From a checkpoint of a small transformer trained on Wikipedia.
Architecture: no biases in attention or MLP, untied embeddings, normalized queries and keys, capped logits.
Training: a variant of Muon for these matrices, 286M tokens.
Each number is 500 + 25 x the weight over its row's rms, rounded and kept within 0 to 999. Layers, rows and columns count from 0. Numbers have three digits each. The size before them is the row's rms in percent of the matrix's.

# layer 13 MLP down, 224x576, rms 0.0963, rows 0-99, columns 0-63
097:497482513437456548511540477511456538477466548534504524472474523532476475486484490498513527473457510507483522495480526508498485556513459492521440481458465510543481445502532525507504520554469499
101:536516494538495505516550545484500450507504529494509534516474517469451460487478467476526474498469511480516514523564487459536463529473539504505492485479469482506473461464492517513469460508525555
102:483457491509483552539517505531481531499510497465512475474517493484508549502506467521509489512515500539472524472506526487486496541491515501505478504474471477480505475484495492495520483555549527
103:541483516469504503486481528474513530459513472464504482510468484498489512462527527461520499471535533513495458485465500486521552518517481488533496521522492498497508510503515477503499496468489478
100:543518510510508486491474540501512499471450505512482482466494472488497498482545488500509505484438561463474524473540486492489498463497574502513505523544451511516519493503522462497449492488488517
098:504520499468449490520541491493509476521540497534514510481513465502508542507475480533504530517501530486491458486465504495510451486467491474498458497512487512505470511536462504516563483508468512
095:456488522504486494537498535537553497472519490496495535521518501493489489465484495525522529564502485514512529513520499515473505509492554490485487515542500458493531512560475489492498532578498529
105:491498469538503490463562456492498469528478489457497509517531558429492513543501512520443503451496495494456511457505520522451433486450540534483472479493501524495492505511475499549524489510522487
094:501482460495489525471507531490509502540527518465495506479482454500546519497488536509530500519527495533515521447493523551546522474482521485545478481553482521511530512558492542467485563499502453
102:488516494550508493488491531488493525461515535507515464494475507493493476498524474515534470490469456453526504543483450517495488483470558497521470479533475472538510524524516490516494483546487498
097:445483520483475477518507544498470500470523516511531528487533516519478503483521510501516494498486491458506478518500491480560478539495517474484496538512475525512490517458480510528515525505524523
092:563497489529537522533530499485500489505496513471514468515493494504504506480510503504464503503531512484503482538507460553479479530495485534475520496483508503493525506474516533508517494478524496
097:488509475522504469452482481461534541480451475482510526555519519507471503515432515497522525511490492498519528491500515503529464499477489496512491499463439492460502552529454479530470452467474484
104:511507513464512466501489452520508503492482503509522506505507509514529477512513497466466476535420492554493503505460473499473524526490530512532508526509531556524483467506491480494533475473506523
094:530509516504490458502496474538550514488473455517479465439520514477492483502513518531550495491505519514506515478519466514530489506500465489513475502545472475478496522506490508492456452508523502
099:516513494493410517534537502494457491500527500536481459523532483543493508573479482505502496473495493504549539509485471474505492513473518492532482465501480487525483499497475476497550495523542534
097:489472499484503457488521466518496505474494550534531474444529494488463522507497490460527508503499505525456499506528509462475520488549503503492474555479522453507484498504491504500475498514488513
102:533501506507528501505460473470488508500486484505489501506518494510534490521497511499529486501499523489520466491490462474487570512501530531463509522488487535498501561490509514483493487519464509
102:520520483476493504485504503460486574539492511506486493513515513517520477461477509465521469481477538465498499483485487505523505540522499503512481499466482526476475564498522514509531488491490530
097:473489512510488450504459519505520457510489479489524484472520503529483508469480476474549495464516506479499537503511521495502505520486545484461456527515463482455524520499498478544539495496467499
101:512513479519507511469554492495454548514519491525558515479449487521486538423465513510534485488529493511469543474495572483494507518496493526517485506490457492523492537491523519518498503478494473
102:495499467469521491499529519485508509506539489505478478490501484481464522513503487523507525520515520481459546523450525499490519487431468488535493505546467496478462486485492491513516461475534481
105:498501563495497496465546533497525506516517538530481467472502516505509509485508508487524476505552494470514495521494529519491500481469502527486470482467494502494496514490508541521474475513507495
095:512526491508457467517544469473494499483521533490501526520485513464551499490461494482467518475501507471494492511508514488502433491481491473506532471486470487471494516475510529513508528509525496
104:494459482517514539502518554492512504532512475500505484541484475471517505486496571532490520489481503513512476490495495454491563488512498494482512539537478525496501454580477512483495535468473509
095:479477526530467492527506481504577523470501488520488512473479480507496494508426528479498526508504442540492490504542534555494472520499527497501521496504478481513486515506508527497461486503527511
101:577490480487506521525443440532535499491488512468509458516505507502501466535512523499498500481559484494476505485531510495491508480495523504503540481456463520499530523490519520503510556505482547
101:475501498481504477520482483494489442541486541482454497499491495488490509515485556500493480489523477480452474532552519471456456478520477475462479489529510555505514469530516513536529542481504508
097:494535478506498534488494502491496536509525494503512464486469506464525573544488508504447546488506491514529497485516510522498549477461517494524528508484530520515507488494514487527514498516491555
098:514495516507514492468535497481485502512485528516469503482505482491507527485507532537476510504521533500512545518514523439502500503502561516487528512476531524539472490505475550477486484509527493
098:479514539475494495510510544517521477473486496512509488508500438490465544516522500507487530553501532492503490483495517497500486475479488497532508484497472468478503479465517483496491475500512493
099:492517485464513549486529509509522540509524522480514490506503536474515469489494493533485471450467489512468503541501493456506536510495482472503485507509481548502494523511513491480473486521527573
103:521485538506517472509499488471522517483518509504500465512459493539468516504485496475513517527517481495452499459529491466471514479484505509507483540501516556525492515517471459505491530523484505
100:532514466509479511522498512528517487463495506535502497540446532514465524518460512529548513574481485484528451519479523445523481471474530558475478511458531482500492502480512509495501523497481474
092:480473505473557455499536511455459516557526503528448478437474501487489546528449530489475486493518522475446511514476469496525500525498516534505500485489522543519482470495488508504449501506508469
100:523467527515537527488488471520491447548484518457529517484509519534512505500519529485513490468535477528478480520475496456530545446490438495478497515482499507518516485500471487475495472497458488
099:489516485546507504517531547515489482536517478512505480505502524475509526524492499482510519495497554486467525488502503515510499485516486503489468463478488490487468457519526466446498432478495507
097:532527526508517496456495505485457460485528517486476493511537480491483489513505541455510474523485483462453516510461499482518437489570503508529496465496517508489473484499498462517518456511527530
096:486534511471535502497493510518462505505517538473512495498474504472521513484496484538498458472479505484539511530536505551522496495510497507568509459489495464513502471495512450506499498546568511
099:461535519481529530494494514501502522453484520509475446466468507515480512505491479525512513468494478483505568496477520498469496516535495502512524482508491483480468531481492502481502486506477465
097:506500483485435505508527470502512525502502486454515478481512534527514480474500485489482494496522507485492530553477487522516489503489552454530518450497535488455500484495525484473472496484469488
099:501448492495485467499506490513488529453473489510515479510485493497504536474545549469499473539485503485493493509472490500498515533462502499485522526472478496476512528492525480526500531492526526
097:478487543510527505492529521479484468495533478509521499457503471515464490499524513466501492548499536482514525514492507512574487480505513485447488482518482535511477480483518482518529511502514502
095:506455496524540538486500473528498447552522535503488536523513505494523510479529506518550505414463469515512514522476515510498511494449471510510507496477444511464509518521506495484480507512528500
098:466517512513473495444486503536509477425555485523487498452494477541473463500513503517481486508491523517446548520523495502499501466486502496519508492530472512491482469453476473521521501483490473
103:480523512498506525526467476474477488502533474553500464514475498498471504503513505533523545497499470442541494533492511479500473541492498479468478553501501516543489461542469515536512498476494507
106:503535491514517525524509519525487476526494533438487529514482501484521500524524495526513452472507479528466466446514536524542521477542497474514463518518474528497473496481467497532497506474494525
097:503509518540460492510525518496472485528496503498505491533444519489473529522484489478488475482476502526487482466528497487480479514468488445518518492497503522468486539524503489497523515560479518
103:482512521474531489453537464530488520488540543474504491487514545499495483517519511493480528485477551513556510509529533481476530466497461524523514488501498534572510474495576471477481470536497543
101:533520485461480464488463484517518497469492546549525516494498480465524515511485501486476496516499449498474452512512516491464545539479493521522530511501486501486494486537523508535518528474530465
100:525527465521506498444464500490507470530517485489518457462500556501479466532492487549482532538488519503486505471482523531521497512552504528469519494519525470527520523487506461482490500539519492
104:484480469533483497460548543532524511507518514509505486513522478562485491498497553497491496501517509494504513519516430475496488490475495487497443464478544470538503488521532483499517493481518492
100:498462470504486504529490475494476506441543545540508479492490468498514517463508489502494510517461525493497460511466466537490493477513474531524483499502447490479464493505469546469506493511514509
102:487505515519488522480562528482488472546516504494497481501553497496497505518545510517515490524541515467485442498471564486495533522518431548535479506534492473504534527442506536518529535488506510
096:489481523506524519515483490503508474490528481513529453471503473526494536439534472491480501504516494487508515518559521530510467493530555471487478520510515490491491486506497523488511507462504445
099:500542500537483510489499488458454495518527497498458522548506510496517513546533501501472522527522529489480454500508523498514534490466517524469503487493505499474487483502535474511532458476505496
154:524491492438503480488500422496501478519528468500489501503502540487504482493510514521483498504487474524477511460504502445516504495507497474482529512488551483508507434505489534494507533533509491
103:528470508508531479487458438461488462510498454487451459481475506498468546475493489544495495524478502511531483496446510510485519528512462492460546532525501471492506493512471507485528522475507500
101:520503466493522516447446517457458493507520483515478550490522478526470543524508467476441510487530538481507530479521555526530504521484514488492540507464516535497477466520476498515533541495518501
103:517531486449514483478566512507466485477478471462480470558517464482429490481471480507508513468500525461526492502490454487506504495472473517480517470469446495499485507513528467495472483458490508
099:547523433574530510498490486491547476473486521479510477469512484469516515506501518483477481489534469533516551511511518493562465463491522470482545534490518497512534510503478495498478512506513551
100:517503522509529502523529530472471493459512469522503506471498496506531521440490538548455489525531495482525529508499549516481477539483496457540484506544502521460472497523541481464542470523496476
100:458469462485487482502523516508504508520515424478492466491526487490500480490514459563552485497478502555463501518497503477456479514526524484476485472482495531540476540500477470524500509487509494
097:487535505521524521498498501565479509492521542487559517480488535524539551540513515494472547503491497484510535498481544421501527500495503478500511496499491471465524533475509492526491479480453526
102:503537476543477504486500493519522499508496482553477517468483445468504504518509561510496504465501499485494435505550524537491492500496545474511479441510519476503469477521503493469516534495513467
099:495545536471491497469492454453467452501513510487518527491493467508511538530501484502486475490485493517496500463524522474525482517477496469509542498488469481498501451460470503465462509470478486
097:513508551496537490494508495517474491476489499500498506502500501458471500511489539506506487507486528521511517520513519500443550538476501472494502497501503505479490497506520458477513514518508496
099:488455493468506531469519505513509508549532534508497487446450493510499495460533459486460472521513478466500514511502548507497532505511531520477477497505552530510498497502476486514478529469482539
100:500490450534472511453520474523516493520477482518484451528499462488517501511502542507478490519529511516507497519476497503532485478476534477503538509472483518454453484507492494504488511526495479
095:513527524488485501530519503521483539559469463538519519483489503466480487468491509507502509485508523456456481490529509528480511514495495484505506502524502467496496497506448495473521503524513500
098:480490507545505529456501529479545497535538540486527540513454458478515534537472509486544504500520480539486502513497531515476496467501485501480526536468473488465487511527530498484515506508488485
096:509545489523481528490480508521498472474509550556529505497514491498498492496476549533511537514508482494479527487490547475517471465511495498556484488489456478497497529550514505454487519536489520
097:513514511474511515484526496520450516500499509535482504525514545496523463517487481545500526458492516574496522505496516498540501477440485478515473462491516484467511482533506482535473487515526531
101:468475527536498504468493510501522462494488521473551520482485490517502548494508514452519471505511496517514495502512511480486483481480490525530493524486516520477474487485462512493552496496491487
100:471536465522517490514513507513523411506520469508486495490485521555512511491485478504501518436506515457551493489489493476523503488498481512453481504504518513498526502506490478517507490563537557
098:464518550486512512501498496478517505499488508488507498495483511538478541530508502509503530514511499474484514511510501463515496542480528490495555479478547515519471530507534463559456505486494511
103:489435448477496519474491482476467495500507503529482493538495496484566505532483487469519528485532489502552482494506482521512536485471521526491495513500509510519522502506489513503487514462512477
100:463516458505514517485488526460500494521513481444478503491467477490477525480476494509506464448511521514482459527472537539504494533528542480526467501539499505531470513527482473457483524528526517
098:486491501500481477511521477539527515521508493478541484502497563499481509506471515499534523520491471512512534513551467537476467506471461536503503501488524475514432520499482503475526515513565514
101:530509485497507508507477489474506506512511534525470501503498496507504517489500489565564501541511519498500521513471517464558488490501476461484537475504496503509519496473467511493484512515519483
100:487511533519521499451480508514463524495531474482481517489514468495534485555470436487431508521471501501499506497457472520481472516474507496526534504502532499484503460514528516542546530500477466
098:494496523529526515525498542521466489518521481472494483505518541560466490485510519501533469489495516494513493483551499497528498468519490474472466461488512526496535527490498458498458493499484479
100:547513520519495534454477464491483509519506471514528496499483520489434469465509464513482501513532452474505534487457497486499521486523471491479516498487502483479504509518493495521478505543485509
097:491440465497519533507470489483513486500516525508484533530523491495518509458485473472531478494509494540517522524460520494511507493516491516451513487534515491548483502501499464480494516509525530
102:504538493495495470488526459516484452511465478492467484519530478492522498489484486496507522486541542523513491521452488463510482516522501448467489494467509499529510466453447479474501482522531513
099:521505498513481528501500497528512559495541446512508500493473484519475535447435535512506450498485539525531541507487494499512496537480490510494564493470450470482484513456504476500490451541528514
095:524497512501475475473459519530533528505459496486456499480450471490532455452511502511463524483461509509513459523488511534540482500457476500484508470561521499517513515471480511510507475541506496
099:527502454516458509474526514455480540492500524464521478494489531524463526535467470475457513533471487516433518504475519510499448491452488476495485508492487547502508458446463505520536482494479494
105:515477491471520488540485512507522491504498492483459478478523513485506480506487534511516497530479515517507513480479508542506521478500494509491477479469478537503484468514511471497499523514490433
099:502518477503467504502468490536497525556479540523474502480511527473511492517492497503522500539503559507500459513563472513557530514509536525458506465488512471518501515478498514463553514518495495
100:491528521503494492512470485493501510502564529467478481514514481504488501513554530506518483518479536476510502477477495541537534473471527527489529528497518499493520498476486531570490530525552509
099:470500461516512527479473502482455499532509481498521489505490496460483534518509497492532505480528476523499472514529465505517476518493490511518512520525436512536538544455513502516429492466492473
103:487494522477504512491486501448524511548499530503503486499483515475490453493512564487514511469463524493496433490512531489506537474501524471449535519515496510468470504478492506486552497497511549
099:504511512541545492532527509501499544489531495452492448480494483525544460486510516456521465524491479441524453540500516520543517530512537487474534451493546486495491511523521531530526468483488509
096:476487490498474522505508469520475546489518517532508538490485521519482499511502477478489521498501544492495532509489497498506502478486516528488482503522516507469508519486517504514504469483516475
092:546478539466492533492490529477543528531504503491510472513483510478501503472481483510497463490467471484507522503472506500470513498487495561563503490496539516481457525479456436536474507507499494
098:485518492503559476506504474526523479486541512477474465505517506483476502524512489456485432514492468516505501476475475513537541478479572459445504500505525466517482499495533545486531489528449507
096:468483538530486516466476549487523486511483489562514524528499489451437510550496456497533487485506485493505494506469472476527527503509491488515521527491502481492499474522479460512512546485516497
101:523498447518495506516505517526500511513487478522511504490474549516500450481505493553455463489492482551526480520507520493549486481510479475462509508484548535487460497507504513534509456486502500
100:472491482510440498470489547493518502492511489481466486534483521503499454486518483529510470531529482524482467509463515531479519503539482482516512487557487510513517521507443513482494490470494511